Each number is 200 + 30 x the weight over the matrix's rms, rounded and kept within 0 to 999. Layers, rows and columns count from 0.

# layer 3 MLP up, 320x128, rms 0.22, rows 218-272, columns 0-127
186,164,191,180,170,212,194,201,170,162,203,172,118,238,210,200,172,187,248,233,195,255,208,199,229,193,202,170,245,208,212,157,186,175,226,154,161,240,235,253,186,217,196,177,204,191,162,198,216,227,224,165,219,174,199,183,184,164,282,178,168,212,185,205,205,200,224,170,191,236,276,206,203,164,244,191,181,167,204,181,222,151,223,249,146,205,166,180,165,148,187,190,205,185,200,219,223,231,226,198,180,196,173,199,142,278,158,141,258,172,182,253,216,158,161,203,218,166,140,216,246,176,201,220,144,213,216,217
217,230,174,187,183,199,245,171,175,262,231,226,198,176,217,179,202,167,196,207,219,178,197,215,256,210,221,172,154,232,241,238,206,160,190,200,214,219,190,170,164,139,237,143,219,171,237,195,186,169,188,168,222,148,148,206,178,209,213,210,181,163,143,162,173,195,158,194,230,222,161,198,218,162,124,173,259,147,265,143,193,189,219,173,181,168,200,229,204,171,188,204,212,167,218,144,250,166,182,220,209,138,198,206,237,213,209,201,224,206,168,226,144,241,205,215,214,214,216,181,163,213,243,249,217,221,211,164
205,235,239,174,188,187,200,176,220,234,203,191,201,251,144,185,264,229,178,198,170,222,180,234,226,188,176,215,235,128,219,158,182,135,164,242,181,213,190,194,121,162,204,155,161,217,246,229,216,248,128,227,161,253,176,185,211,171,249,217,238,169,235,202,166,213,216,135,158,132,228,260,250,207,229,213,196,227,242,210,254,202,197,158,180,219,243,201,210,237,270,215,185,257,190,192,188,164,210,181,178,200,257,203,199,196,195,180,229,202,183,226,160,182,157,265,144,231,172,245,181,182,156,187,236,210,236,236
269,229,202,246,208,196,220,149,163,204,256,172,213,177,207,236,213,195,171,115,195,175,199,235,211,267,172,226,205,206,133,218,197,176,251,151,161,218,212,175,174,171,192,193,199,226,197,159,202,224,234,185,179,231,242,199,180,153,259,186,210,214,223,273,195,176,226,164,174,150,226,186,235,157,204,209,183,248,187,212,193,243,144,206,217,241,237,245,169,182,214,208,179,197,186,216,213,184,186,191,158,157,213,162,176,243,233,171,207,210,226,215,153,185,226,248,173,163,205,227,224,164,186,181,208,193,156,192
165,155,134,198,194,212,215,197,203,216,219,177,202,231,198,215,247,173,199,241,169,168,188,191,169,222,212,184,223,257,195,206,198,189,234,192,209,215,179,223,163,257,161,164,139,191,208,237,222,235,196,183,267,237,202,196,167,200,217,176,229,184,211,225,247,219,187,155,194,219,166,199,198,136,156,235,193,217,214,164,234,232,197,191,223,172,181,194,172,207,223,229,198,158,212,223,145,174,168,225,214,229,209,159,232,214,200,168,213,226,222,225,193,163,130,208,187,133,147,213,167,216,206,167,158,206,181,183
221,238,203,214,223,154,174,109,198,194,233,143,237,265,205,163,153,185,220,173,206,184,199,213,224,153,224,227,225,207,212,175,184,173,196,200,223,185,257,228,213,170,230,226,243,219,220,232,210,191,237,162,190,161,236,194,204,172,189,261,177,185,206,172,170,171,207,208,210,185,172,184,155,218,168,155,160,198,198,192,205,160,222,143,183,219,217,131,191,183,145,182,167,217,133,157,190,148,116,143,252,182,212,186,191,207,209,185,199,168,225,146,163,173,183,194,203,185,181,168,260,267,206,228,212,239,208,238
222,166,230,207,193,166,238,213,209,195,157,189,225,220,231,174,226,177,175,172,201,205,234,227,210,192,212,173,223,182,156,234,183,233,201,185,210,218,240,248,212,186,190,202,262,179,200,193,195,150,181,202,217,246,186,232,242,151,215,171,181,170,247,227,175,200,240,156,245,218,201,216,191,178,162,166,169,180,220,213,168,182,145,216,183,202,203,164,209,230,207,274,202,206,198,169,244,223,272,227,187,197,194,213,178,221,216,187,169,202,164,209,176,137,218,180,118,196,167,235,220,212,132,260,195,232,212,144
231,186,150,234,142,206,169,95,180,226,246,163,203,218,195,260,194,180,257,224,192,236,207,177,238,202,255,205,202,152,227,172,228,195,236,190,140,187,190,134,230,200,145,233,230,194,181,190,221,254,178,259,180,181,240,221,171,185,204,235,198,211,170,173,243,179,176,243,230,159,213,199,222,168,209,232,210,207,241,191,243,181,192,204,167,236,209,171,176,192,191,129,163,201,199,179,205,158,217,165,167,182,234,152,166,230,191,226,232,163,165,208,194,213,205,203,225,267,219,192,179,209,115,197,198,239,237,225
232,188,227,226,180,225,194,166,178,188,248,217,207,149,185,195,205,254,242,195,178,180,118,197,184,167,225,205,229,221,176,182,233,199,233,253,198,210,178,183,205,230,232,213,217,162,250,180,218,181,211,145,246,251,166,210,224,249,213,231,210,225,182,143,190,183,192,229,246,208,221,199,189,230,182,169,230,187,195,205,177,214,185,212,252,229,231,168,217,216,157,188,213,189,214,231,166,216,197,219,171,197,210,180,234,207,194,211,210,203,197,202,198,211,172,208,195,216,244,212,218,178,193,168,193,125,220,231
178,194,187,210,178,263,192,202,168,252,213,233,231,230,250,177,248,194,189,203,198,201,182,200,191,208,228,219,188,182,266,199,175,224,199,149,212,172,135,214,269,161,171,189,197,172,235,206,225,209,238,249,192,259,223,165,203,196,171,209,167,199,253,223,238,212,227,186,195,204,211,219,251,252,205,146,197,197,265,176,186,206,217,232,158,184,275,218,177,209,204,260,200,218,151,224,189,232,141,151,152,157,231,150,177,221,196,203,180,207,176,214,225,155,180,209,212,168,269,172,201,152,195,178,182,218,240,210
199,162,195,202,169,269,186,203,146,299,227,170,237,143,167,168,213,198,250,208,237,207,201,177,168,160,186,246,160,161,240,207,221,198,193,186,194,200,251,148,202,219,182,217,134,179,217,170,207,213,189,242,167,256,184,188,198,158,188,263,170,226,227,239,241,185,164,212,173,220,168,245,233,213,222,185,160,232,189,184,222,231,207,220,208,200,222,214,220,222,211,214,226,171,187,197,180,222,221,172,181,180,159,137,224,240,173,167,223,206,197,220,207,167,238,191,216,216,212,172,213,231,205,168,224,208,238,202
205,230,177,156,178,213,194,196,237,196,195,233,183,210,266,172,243,202,199,173,222,209,237,197,203,195,228,249,162,180,162,233,206,196,176,218,224,198,181,175,211,199,214,177,192,215,243,275,188,223,167,165,139,214,218,181,207,172,173,222,222,193,161,203,191,230,230,184,139,155,202,232,147,237,196,218,150,230,177,186,193,149,278,207,229,223,201,184,209,160,167,271,169,169,176,192,146,256,154,185,230,156,169,161,251,172,152,235,171,186,168,205,213,175,213,214,180,125,245,221,234,214,185,215,217,164,168,225
176,211,177,154,214,208,178,219,198,266,184,228,221,214,153,155,216,193,192,164,200,208,158,167,158,215,207,168,162,217,209,224,115,179,237,207,274,183,197,251,205,216,148,229,228,161,205,234,190,217,246,208,267,175,197,170,182,177,249,179,254,178,225,214,234,236,173,212,240,185,160,182,182,176,229,260,149,224,233,183,212,294,123,224,206,172,187,241,178,167,242,208,207,234,226,228,176,197,197,126,171,227,183,198,204,244,154,144,297,174,216,182,168,216,223,190,185,203,185,207,193,249,173,232,234,215,216,166
276,178,204,234,172,217,172,255,169,191,175,182,169,207,172,197,201,150,193,239,191,243,205,205,212,206,236,176,202,191,168,293,224,220,188,177,151,201,234,179,232,177,215,213,166,173,254,164,210,147,177,242,179,203,218,232,194,176,223,165,140,206,167,186,138,221,210,157,163,228,262,205,208,179,211,246,177,177,191,218,160,163,216,185,210,184,149,181,218,173,244,150,223,177,177,197,226,158,216,174,224,221,234,158,224,234,220,214,195,247,154,184,265,197,216,176,180,204,173,236,209,218,219,252,124,182,213,201
200,203,242,241,207,162,207,126,228,215,198,173,216,276,203,209,174,218,191,152,213,203,180,221,190,169,205,221,221,212,155,221,179,195,191,175,181,223,177,206,177,157,194,215,211,201,199,273,211,190,173,212,203,176,252,225,177,171,247,183,184,155,121,192,182,214,207,219,224,196,223,137,237,153,197,220,189,177,231,217,183,170,154,219,173,221,156,149,198,197,227,223,183,201,177,216,196,205,206,157,191,200,196,220,172,216,248,213,175,239,180,197,189,218,161,238,210,158,230,185,202,159,204,183,216,172,186,196
190,165,170,196,180,252,210,204,205,184,246,203,224,248,231,145,168,222,210,178,285,228,202,165,176,233,157,236,233,274,190,216,181,250,223,290,229,276,199,209,261,178,206,211,197,205,225,182,173,245,207,135,198,237,182,208,179,184,152,173,150,133,227,210,228,214,181,168,154,189,278,191,224,208,196,276,232,215,153,207,204,145,212,179,249,215,126,163,202,134,186,204,158,249,268,188,141,181,288,136,205,145,237,224,159,173,211,180,241,219,216,174,194,214,185,244,231,183,201,183,175,203,224,183,205,181,217,230
213,153,129,210,196,203,229,167,215,218,220,224,159,167,228,161,214,223,231,213,223,234,185,227,185,140,212,236,238,172,161,193,180,246,157,162,244,187,190,164,166,189,161,221,225,238,143,182,185,261,176,183,176,180,132,264,202,154,247,252,233,197,208,192,251,209,223,170,291,198,165,224,217,175,199,209,200,217,148,182,145,165,182,167,184,171,208,239,164,168,162,193,228,223,183,175,206,176,228,186,154,190,180,160,209,164,257,147,150,231,224,213,215,185,176,224,233,225,177,268,232,185,154,156,171,217,154,193
198,201,205,172,235,157,194,207,170,207,197,202,188,222,112,162,235,184,215,203,147,209,213,179,147,132,237,171,250,179,168,174,179,152,247,212,195,191,197,175,196,188,203,214,162,176,249,177,159,167,201,188,214,222,164,213,206,189,177,213,110,204,212,215,212,250,202,219,181,229,190,210,240,187,207,213,169,193,158,283,183,149,205,214,247,181,212,213,221,201,199,191,218,208,194,166,173,255,225,198,163,227,150,144,158,180,189,170,191,226,237,185,247,212,164,193,225,180,201,203,262,251,199,209,173,165,200,210
197,189,213,177,237,184,243,211,227,182,198,213,194,169,183,214,225,228,237,167,168,209,194,212,204,186,193,229,203,195,130,167,225,205,216,139,169,216,181,270,151,218,203,232,216,162,169,185,245,246,201,210,177,152,180,234,166,176,170,166,205,216,188,252,161,239,282,229,169,183,163,199,227,214,204,174,187,173,182,142,219,180,164,184,138,174,181,229,196,197,255,220,206,182,213,197,198,226,207,229,243,164,196,184,189,182,169,183,197,190,184,267,190,213,199,175,211,179,168,219,204,203,188,199,197,237,188,217
130,171,207,196,163,223,242,240,163,187,232,239,184,180,246,205,193,240,183,200,214,222,199,145,151,262,201,158,170,142,229,195,239,223,196,226,233,213,173,201,254,190,200,208,219,192,178,211,203,241,209,174,256,182,225,194,185,193,168,207,232,189,184,248,191,193,211,189,182,178,173,164,263,159,213,212,218,211,247,199,200,201,195,251,218,237,165,206,214,237,127,219,193,177,202,205,197,187,211,190,203,217,174,246,203,238,204,231,208,147,170,189,125,200,196,200,175,203,224,240,198,228,191,211,191,160,221,175
219,241,191,235,175,232,185,217,155,229,149,145,235,193,190,211,212,182,187,224,142,233,214,187,173,214,175,279,173,183,205,222,175,231,149,193,191,187,183,183,198,242,205,205,202,287,231,190,158,262,236,163,172,168,178,196,168,179,239,174,244,228,185,231,185,194,233,231,205,226,202,186,234,219,186,138,219,172,155,234,172,216,260,182,158,159,185,165,201,212,215,235,193,207,171,217,181,116,251,158,185,199,200,204,175,194,304,167,188,217,201,199,201,228,250,209,219,190,180,195,122,196,207,210,228,180,215,182
247,185,199,258,183,151,196,211,211,157,203,172,205,176,197,219,196,190,200,233,202,206,205,206,199,219,212,228,212,208,224,227,180,156,198,188,203,220,194,180,154,188,244,166,229,244,220,177,177,198,204,140,207,168,208,148,195,155,192,205,216,179,224,219,175,224,238,240,186,169,166,197,226,233,228,183,209,201,185,220,172,213,147,234,181,242,214,186,196,160,202,202,205,208,195,265,179,195,177,160,211,177,223,189,250,198,189,186,142,249,217,166,236,200,268,178,233,188,194,166,232,182,169,210,212,206,217,217
235,225,264,155,203,216,172,164,150,203,251,218,237,188,132,198,176,181,166,159,174,187,181,221,245,160,146,250,246,185,207,213,201,224,180,211,243,157,229,206,198,194,264,199,257,162,261,155,198,187,202,236,200,198,203,210,224,178,185,177,187,206,173,265,173,226,172,247,201,185,209,199,216,171,194,190,204,234,219,252,207,206,217,188,125,192,240,186,183,238,223,139,199,214,247,254,176,194,182,204,151,195,197,169,183,176,233,197,164,212,182,268,215,239,179,235,158,138,222,213,207,226,254,226,206,172,238,206
162,264,186,199,199,184,247,164,188,172,224,188,197,195,206,193,227,176,188,231,249,194,212,201,166,204,144,185,150,193,221,179,266,193,190,249,189,253,208,255,141,199,184,169,159,176,226,169,250,160,231,206,249,189,238,192,217,181,184,203,237,218,148,198,202,186,197,185,170,241,247,214,132,221,207,167,177,252,207,221,221,158,245,178,179,265,165,150,188,175,223,193,203,224,206,190,174,228,187,208,243,153,187,194,139,258,188,212,209,202,212,224,200,199,214,222,185,170,166,136,209,192,142,201,188,203,179,194
207,239,193,217,198,233,183,236,220,227,228,183,206,170,188,166,123,200,234,183,180,175,212,139,241,200,151,205,158,164,184,159,175,213,209,252,179,189,212,207,167,177,247,224,178,158,221,184,187,139,189,228,257,193,252,177,250,180,237,176,169,180,170,228,199,219,203,169,172,203,233,164,176,178,256,172,165,225,181,228,203,189,169,205,183,193,184,168,198,205,204,209,150,207,239,196,216,136,202,139,191,185,192,199,129,157,192,184,232,148,198,175,180,221,190,258,219,138,169,206,154,214,215,192,173,218,190,226
200,160,165,217,221,175,209,149,217,202,208,176,197,165,251,228,195,182,211,203,143,161,239,201,171,247,277,146,157,239,240,203,173,230,224,198,197,179,150,242,189,227,263,216,243,151,219,138,181,146,209,222,196,212,163,175,223,166,250,178,201,188,188,132,149,182,195,238,237,208,116,197,176,173,185,211,162,128,191,249,182,141,228,208,187,217,265,128,248,190,139,183,233,242,250,231,202,217,212,236,185,189,201,227,204,144,175,127,166,234,199,197,217,230,197,200,196,188,182,177,270,226,212,238,207,233,276,214
230,199,201,123,204,193,181,185,194,201,229,150,204,169,179,219,208,193,144,183,200,261,204,138,214,233,182,214,229,129,209,235,193,190,166,170,192,183,202,194,268,191,259,172,184,187,186,215,160,196,154,189,229,226,189,193,167,213,230,173,164,202,201,193,242,216,216,246,186,180,206,202,214,214,190,158,181,236,226,169,233,157,190,142,199,222,249,247,196,148,195,184,183,214,158,176,214,200,212,188,169,152,232,178,171,194,246,198,204,218,164,136,168,190,182,200,174,204,112,169,220,178,210,221,231,227,210,244
244,232,228,214,235,270,180,184,199,237,209,218,158,138,221,139,220,212,191,207,210,184,237,234,164,201,166,204,244,210,234,117,158,223,203,181,124,253,155,224,228,176,204,198,204,215,251,248,206,201,184,225,191,131,188,208,147,152,220,192,178,170,248,189,196,216,230,186,206,182,188,218,182,195,172,156,191,267,225,241,221,213,172,245,234,192,176,214,223,214,211,180,187,166,226,236,193,199,240,222,184,215,196,196,211,190,190,198,231,180,230,237,231,243,213,192,183,212,226,207,185,224,224,250,187,225,190,191
185,208,248,159,226,202,176,189,207,241,248,186,209,207,230,158,185,188,169,203,206,248,155,174,132,213,193,213,178,242,214,223,192,223,199,201,196,231,210,193,272,242,198,185,223,232,193,179,183,203,237,233,219,217,253,181,218,203,177,237,226,213,235,223,222,225,215,210,214,146,220,174,191,236,197,181,218,177,194,214,153,192,198,237,222,190,239,176,231,190,216,242,203,222,222,141,186,241,148,215,261,241,266,210,214,193,194,213,145,251,202,228,173,223,242,207,196,200,205,234,213,226,165,244,233,223,186,224
173,159,174,189,185,236,184,202,165,145,193,224,185,251,194,222,196,177,225,171,173,180,222,184,179,220,246,184,198,163,175,172,198,194,236,225,128,206,183,185,175,196,217,101,171,195,204,192,213,146,179,188,208,134,197,217,178,213,211,200,256,186,181,194,190,227,208,198,149,208,205,293,201,143,239,218,201,168,179,239,224,180,194,174,158,227,155,217,181,197,210,185,207,224,301,176,202,251,234,122,157,220,186,218,179,219,171,202,272,172,206,211,179,188,183,147,206,219,247,204,208,209,230,142,182,166,201,195
206,148,200,174,200,206,129,201,250,190,165,194,214,209,177,207,238,181,197,248,191,209,200,164,189,170,229,236,172,239,189,251,159,264,247,164,193,191,220,221,226,223,169,193,201,163,247,205,215,135,199,223,189,215,224,181,186,208,217,172,246,203,206,210,139,186,174,205,226,199,191,184,203,254,230,189,178,177,286,240,199,167,251,171,184,218,203,189,174,194,242,195,209,177,198,184,214,169,253,188,216,193,213,187,177,264,205,184,205,216,127,185,186,154,172,177,209,205,239,183,234,242,175,186,201,292,201,220
231,166,169,212,207,176,251,198,229,177,223,186,217,236,215,213,221,191,193,203,184,176,143,221,182,217,200,187,205,216,197,190,173,266,157,198,249,196,188,182,217,224,244,242,184,261,166,181,211,261,194,224,239,220,175,190,218,174,207,178,203,268,211,158,189,161,266,190,227,231,203,186,191,261,234,204,183,223,222,167,203,189,196,201,188,205,192,164,199,221,181,194,205,208,183,235,203,216,151,211,199,171,254,195,198,203,247,210,170,185,245,171,210,176,200,204,159,201,192,163,157,249,199,239,201,219,211,156
201,250,218,152,254,169,179,160,193,260,208,201,230,201,207,124,196,199,212,237,203,192,219,197,170,215,219,173,188,190,206,270,242,219,192,175,213,217,142,229,149,178,211,235,247,203,199,282,242,197,172,202,166,211,172,239,185,240,163,185,178,150,192,220,175,177,226,172,183,216,212,242,217,153,183,233,200,205,254,224,199,163,278,231,231,214,237,230,200,256,173,200,180,221,196,254,206,200,251,192,228,209,200,222,221,199,260,230,191,240,201,196,176,199,224,232,161,218,217,188,210,185,161,182,172,182,192,206
225,159,152,222,208,237,194,128,181,187,153,174,208,229,188,233,214,212,190,225,260,212,170,166,154,242,153,188,236,231,150,222,172,223,239,184,207,247,188,218,175,167,237,186,224,237,167,212,190,195,243,146,262,231,147,203,247,223,174,236,208,201,168,203,195,192,142,184,205,252,189,179,177,230,135,155,159,210,181,211,154,204,192,228,208,221,172,172,171,188,209,211,221,172,278,185,275,229,213,236,188,224,215,174,177,241,224,206,215,228,216,201,125,229,226,203,249,166,223,212,219,179,167,169,212,262,208,159
191,190,180,225,143,210,189,203,208,184,235,199,231,170,217,159,183,214,170,195,175,189,191,194,198,192,179,259,201,203,224,153,196,205,155,215,207,263,214,261,237,232,279,153,207,145,180,166,228,206,115,208,220,188,210,172,171,172,236,260,187,200,171,195,258,147,195,189,203,231,241,233,161,235,190,223,209,147,236,224,217,206,222,192,144,235,195,249,199,239,188,207,238,225,247,173,205,236,196,209,190,170,243,202,240,214,170,203,228,186,183,251,157,215,178,152,165,200,229,259,208,213,200,166,226,161,225,162
181,215,198,170,228,221,197,199,160,163,223,165,223,191,163,163,158,153,175,203,164,162,162,231,207,191,214,146,168,202,204,223,190,230,155,206,188,194,182,177,207,205,217,225,209,218,220,166,238,265,174,142,231,239,237,247,205,237,215,164,181,245,247,238,198,190,219,174,171,204,181,213,184,197,187,227,160,176,191,196,196,224,196,176,189,185,244,221,160,217,197,255,178,200,187,193,214,203,257,162,201,189,204,271,225,202,166,231,184,230,231,175,218,203,213,197,164,185,193,207,213,182,217,210,213,205,210,202
174,207,186,203,184,209,209,171,168,247,188,249,188,217,157,202,233,204,209,243,202,179,212,196,186,218,198,194,197,217,186,166,122,215,217,195,150,185,199,207,211,185,186,128,173,233,190,220,199,171,209,194,172,164,156,203,192,196,210,212,261,205,198,120,223,151,105,170,156,242,216,193,201,180,135,168,227,230,214,222,226,175,197,169,190,160,218,180,212,164,247,177,207,189,183,148,185,209,164,181,219,200,215,214,162,176,182,193,219,175,221,212,222,230,170,159,206,229,165,175,243,234,182,155,289,195,195,221
176,243,164,189,181,161,182,223,286,235,210,188,190,167,193,242,174,273,229,231,220,176,208,221,199,210,156,219,190,271,138,176,214,253,171,210,266,192,214,187,152,158,219,172,161,231,222,219,225,211,187,202,207,243,219,129,201,168,211,196,141,217,163,194,187,216,252,244,243,158,179,178,223,163,260,179,139,208,165,184,239,230,167,253,198,182,177,256,183,175,178,165,208,257,257,174,221,219,231,203,184,167,252,211,159,166,177,199,243,201,195,179,180,177,180,174,199,242,219,167,253,175,166,198,208,198,191,232
219,185,232,270,203,175,193,212,196,193,209,165,175,172,182,190,286,208,246,214,189,199,229,186,196,216,209,202,209,205,184,156,172,184,230,172,183,204,205,164,226,188,264,183,235,188,218,144,208,235,169,179,182,196,199,194,182,270,247,163,236,224,225,197,198,231,224,195,195,185,183,188,248,206,183,172,185,177,237,184,205,226,167,235,242,221,220,214,186,181,208,250,134,193,216,200,233,230,158,183,176,190,252,174,276,200,130,241,182,177,177,256,196,213,230,174,259,219,189,210,188,157,192,224,163,187,226,173
187,175,194,207,178,275,178,168,202,223,216,235,241,234,264,204,169,184,182,240,209,160,193,171,255,183,206,198,191,174,274,155,192,197,199,209,186,204,204,160,168,204,205,126,224,249,240,220,192,242,209,210,177,167,212,184,155,153,194,223,205,180,232,195,232,211,172,181,187,157,235,211,236,144,230,214,225,219,193,205,251,232,240,200,199,166,191,170,211,243,175,188,205,176,273,249,205,153,207,202,201,180,152,185,241,167,180,168,188,229,171,215,178,237,223,196,169,218,238,236,152,266,209,205,214,186,198,171
147,213,240,211,192,226,174,270,182,128,216,182,203,229,170,171,220,187,165,244,259,215,222,178,236,195,209,108,173,193,226,198,224,226,197,195,216,172,179,262,213,136,150,206,204,196,188,214,218,185,163,182,188,209,186,209,203,209,212,241,279,170,148,185,201,187,163,196,181,204,188,242,200,216,192,192,222,229,178,243,187,197,210,232,191,230,159,198,192,202,159,186,251,200,297,181,203,213,209,223,209,229,214,189,204,219,216,153,210,197,160,150,174,209,263,182,144,225,184,214,131,170,246,247,195,163,226,198
224,189,176,195,210,233,182,215,165,212,193,215,152,218,167,201,212,181,221,231,184,233,267,202,154,180,241,220,165,200,201,159,173,176,224,180,229,204,247,161,237,163,226,166,193,231,175,202,206,170,232,211,233,197,225,232,196,238,148,223,172,212,184,171,256,153,189,247,204,228,197,223,240,151,211,177,225,190,174,199,180,197,219,196,220,194,172,229,168,191,254,225,177,217,234,230,200,212,234,238,200,206,206,218,211,232,213,166,165,171,208,264,203,168,157,139,198,219,200,199,194,247,231,203,225,168,170,231
222,212,174,192,174,171,152,161,154,209,189,195,243,237,194,268,207,205,161,161,184,226,202,205,203,257,216,246,230,175,167,205,214,199,230,152,188,192,217,167,200,166,200,175,158,200,177,225,208,253,266,217,162,208,212,222,148,201,207,187,237,171,225,201,217,192,219,189,193,240,223,216,161,189,181,241,202,222,160,174,217,261,187,196,156,208,247,202,177,272,220,199,198,167,167,188,153,204,184,159,158,186,174,223,264,253,237,212,211,181,208,212,216,206,197,208,201,216,204,188,148,199,158,216,210,203,175,189
140,159,179,218,189,215,209,253,166,218,215,211,200,160,214,213,154,159,190,174,227,185,212,240,206,206,232,217,173,177,234,206,197,191,187,202,200,225,191,210,200,173,213,238,283,227,218,182,153,167,222,156,242,207,198,162,212,203,189,215,201,226,229,174,214,185,222,198,206,203,225,203,204,264,220,220,248,200,162,253,200,220,198,168,173,170,162,154,229,176,246,210,241,233,169,238,233,219,237,175,201,231,214,167,162,163,192,199,188,182,217,238,208,157,219,206,148,165,178,131,213,203,169,158,225,186,214,176
183,203,245,115,200,189,243,195,149,124,204,204,206,179,171,134,193,169,188,169,173,202,180,193,179,198,218,195,179,221,139,230,202,189,203,232,190,179,148,196,174,178,170,192,186,194,213,140,208,205,183,200,209,209,128,217,235,214,201,149,176,179,257,243,226,226,166,195,152,208,211,170,232,204,152,210,192,207,163,217,175,135,210,217,161,207,191,195,222,215,251,222,209,197,181,172,173,203,191,130,221,194,175,191,200,212,232,187,188,257,223,170,196,220,304,201,241,129,234,226,205,202,250,192,223,183,154,179
142,198,185,208,231,189,225,162,218,245,172,160,208,185,183,202,222,206,198,217,202,180,191,200,209,224,215,210,157,198,192,187,198,206,190,183,234,187,181,199,154,183,176,178,195,225,263,202,244,254,185,201,205,186,228,185,257,186,172,232,180,177,190,198,251,219,254,197,194,158,239,142,183,232,226,208,191,151,239,211,197,185,240,183,250,194,192,200,221,173,210,212,191,162,202,181,194,260,266,210,185,213,181,165,160,191,239,174,151,173,159,182,187,216,168,169,193,189,246,218,203,190,246,202,214,177,234,205
166,224,158,228,214,182,187,214,211,190,192,206,197,232,197,266,180,194,190,193,177,184,205,186,186,189,199,243,180,182,207,195,172,220,214,147,189,178,208,189,215,209,184,192,206,220,149,182,199,182,212,204,205,175,197,181,155,234,190,157,186,234,213,185,188,245,174,260,208,201,223,246,189,194,240,193,216,168,276,227,217,213,153,136,217,194,143,167,177,188,205,202,221,193,204,229,189,257,227,178,227,158,241,213,158,231,259,241,166,213,277,198,161,213,149,203,195,188,154,201,237,194,143,182,161,168,217,183
223,217,205,231,146,175,195,200,179,204,161,187,176,202,195,231,201,162,221,226,136,194,259,160,231,218,217,189,131,165,223,191,203,205,159,209,229,223,221,194,272,228,238,200,195,193,171,141,210,169,188,207,208,177,189,202,209,208,253,208,159,146,203,253,210,191,193,205,206,210,227,205,179,200,234,220,171,179,153,205,249,263,201,181,184,201,215,201,202,194,227,209,252,168,248,225,260,218,182,191,232,187,246,193,230,253,180,188,203,187,205,239,221,198,171,221,142,217,176,210,157,205,220,178,246,179,233,160
210,193,186,246,205,195,206,142,140,206,226,158,230,232,262,169,220,195,168,152,233,220,151,202,167,141,160,187,211,230,245,237,199,173,167,222,182,167,158,231,170,239,189,176,164,205,206,213,210,156,250,222,212,242,228,200,170,251,194,177,190,213,147,191,226,168,208,206,143,197,222,235,147,200,189,144,186,200,202,223,219,230,200,193,207,180,202,175,240,267,188,196,194,229,178,169,195,190,231,164,175,219,245,193,158,256,192,156,249,183,204,240,203,218,142,239,214,240,237,184,200,152,156,196,205,259,239,178
134,207,179,218,164,180,202,225,188,256,178,213,229,174,194,166,205,232,218,207,229,175,186,244,116,179,193,174,229,215,268,158,158,217,174,191,223,245,204,246,244,181,197,184,221,208,196,194,209,223,202,153,181,197,215,200,136,130,228,218,231,200,274,154,207,232,207,180,214,234,223,207,197,232,150,157,234,207,246,199,254,219,231,265,183,231,212,221,244,217,179,208,204,211,203,266,191,187,209,223,190,145,196,230,210,159,176,243,222,158,223,201,196,194,250,209,240,231,222,188,241,166,126,153,171,212,220,235
200,242,162,233,241,240,192,177,183,204,192,174,202,222,192,145,223,230,119,255,277,250,195,200,173,222,208,195,216,214,203,175,169,205,214,226,202,255,200,219,219,203,145,228,170,229,158,224,203,199,242,227,268,229,177,227,213,205,290,217,167,241,147,209,186,185,213,159,198,164,162,211,239,188,207,190,199,187,188,212,208,203,217,216,231,221,186,213,228,256,182,199,171,209,222,231,190,244,231,171,178,214,173,201,216,212,182,213,166,178,198,178,204,173,202,162,200,203,178,157,240,213,203,161,247,190,164,256
213,193,220,183,219,156,199,202,156,184,241,224,168,211,179,230,202,149,151,194,184,227,199,202,227,181,300,154,190,196,174,213,200,250,205,176,175,208,189,178,198,228,199,216,151,216,133,166,156,169,210,169,167,187,196,172,218,185,185,236,171,165,192,248,172,168,197,209,210,220,176,151,199,208,161,223,139,217,169,198,229,172,172,238,208,214,223,225,189,231,171,210,210,180,172,197,224,232,173,239,193,201,179,176,153,223,188,209,197,230,209,186,151,207,222,188,214,183,198,197,206,224,211,232,200,190,189,207
226,182,222,223,173,205,206,207,222,183,166,200,184,241,172,203,166,210,243,137,239,223,212,156,178,212,168,194,183,205,243,179,235,195,180,205,203,249,227,167,180,135,293,205,152,181,190,235,204,195,130,210,212,174,244,204,179,178,162,111,184,229,179,189,197,173,237,227,171,156,232,256,176,214,217,280,186,192,186,190,202,169,229,215,196,253,135,258,195,199,193,192,266,215,155,141,155,191,186,254,234,152,243,188,201,199,145,185,244,212,198,234,245,182,156,178,224,155,219,183,175,220,173,145,202,207,200,203
211,148,235,181,216,231,193,160,206,189,186,191,216,146,195,206,241,175,205,205,151,181,184,196,271,208,214,205,169,177,129,182,177,212,227,224,247,210,163,205,235,164,175,237,241,236,220,144,213,188,217,182,100,214,196,191,254,180,220,212,235,186,231,191,190,222,247,182,203,170,200,256,180,254,193,224,196,175,216,234,198,172,178,218,191,227,136,180,222,181,242,218,212,170,210,155,201,174,286,230,155,178,194,202,206,201,203,223,245,202,225,215,167,203,203,230,141,209,218,229,203,239,163,226,165,181,236,153
247,229,211,186,203,145,211,236,204,227,181,193,228,221,195,264,190,173,226,228,197,225,242,186,196,235,228,187,247,209,204,196,165,232,263,140,192,205,239,162,208,156,154,208,230,254,274,163,227,184,246,224,200,244,213,210,192,174,196,209,225,245,201,239,256,200,223,185,182,231,172,217,196,238,227,201,233,194,171,220,210,170,201,211,181,162,212,215,186,255,179,163,197,176,236,144,226,204,184,153,239,179,226,189,119,153,197,162,231,236,208,234,143,152,199,206,148,171,168,222,211,189,160,201,215,228,165,228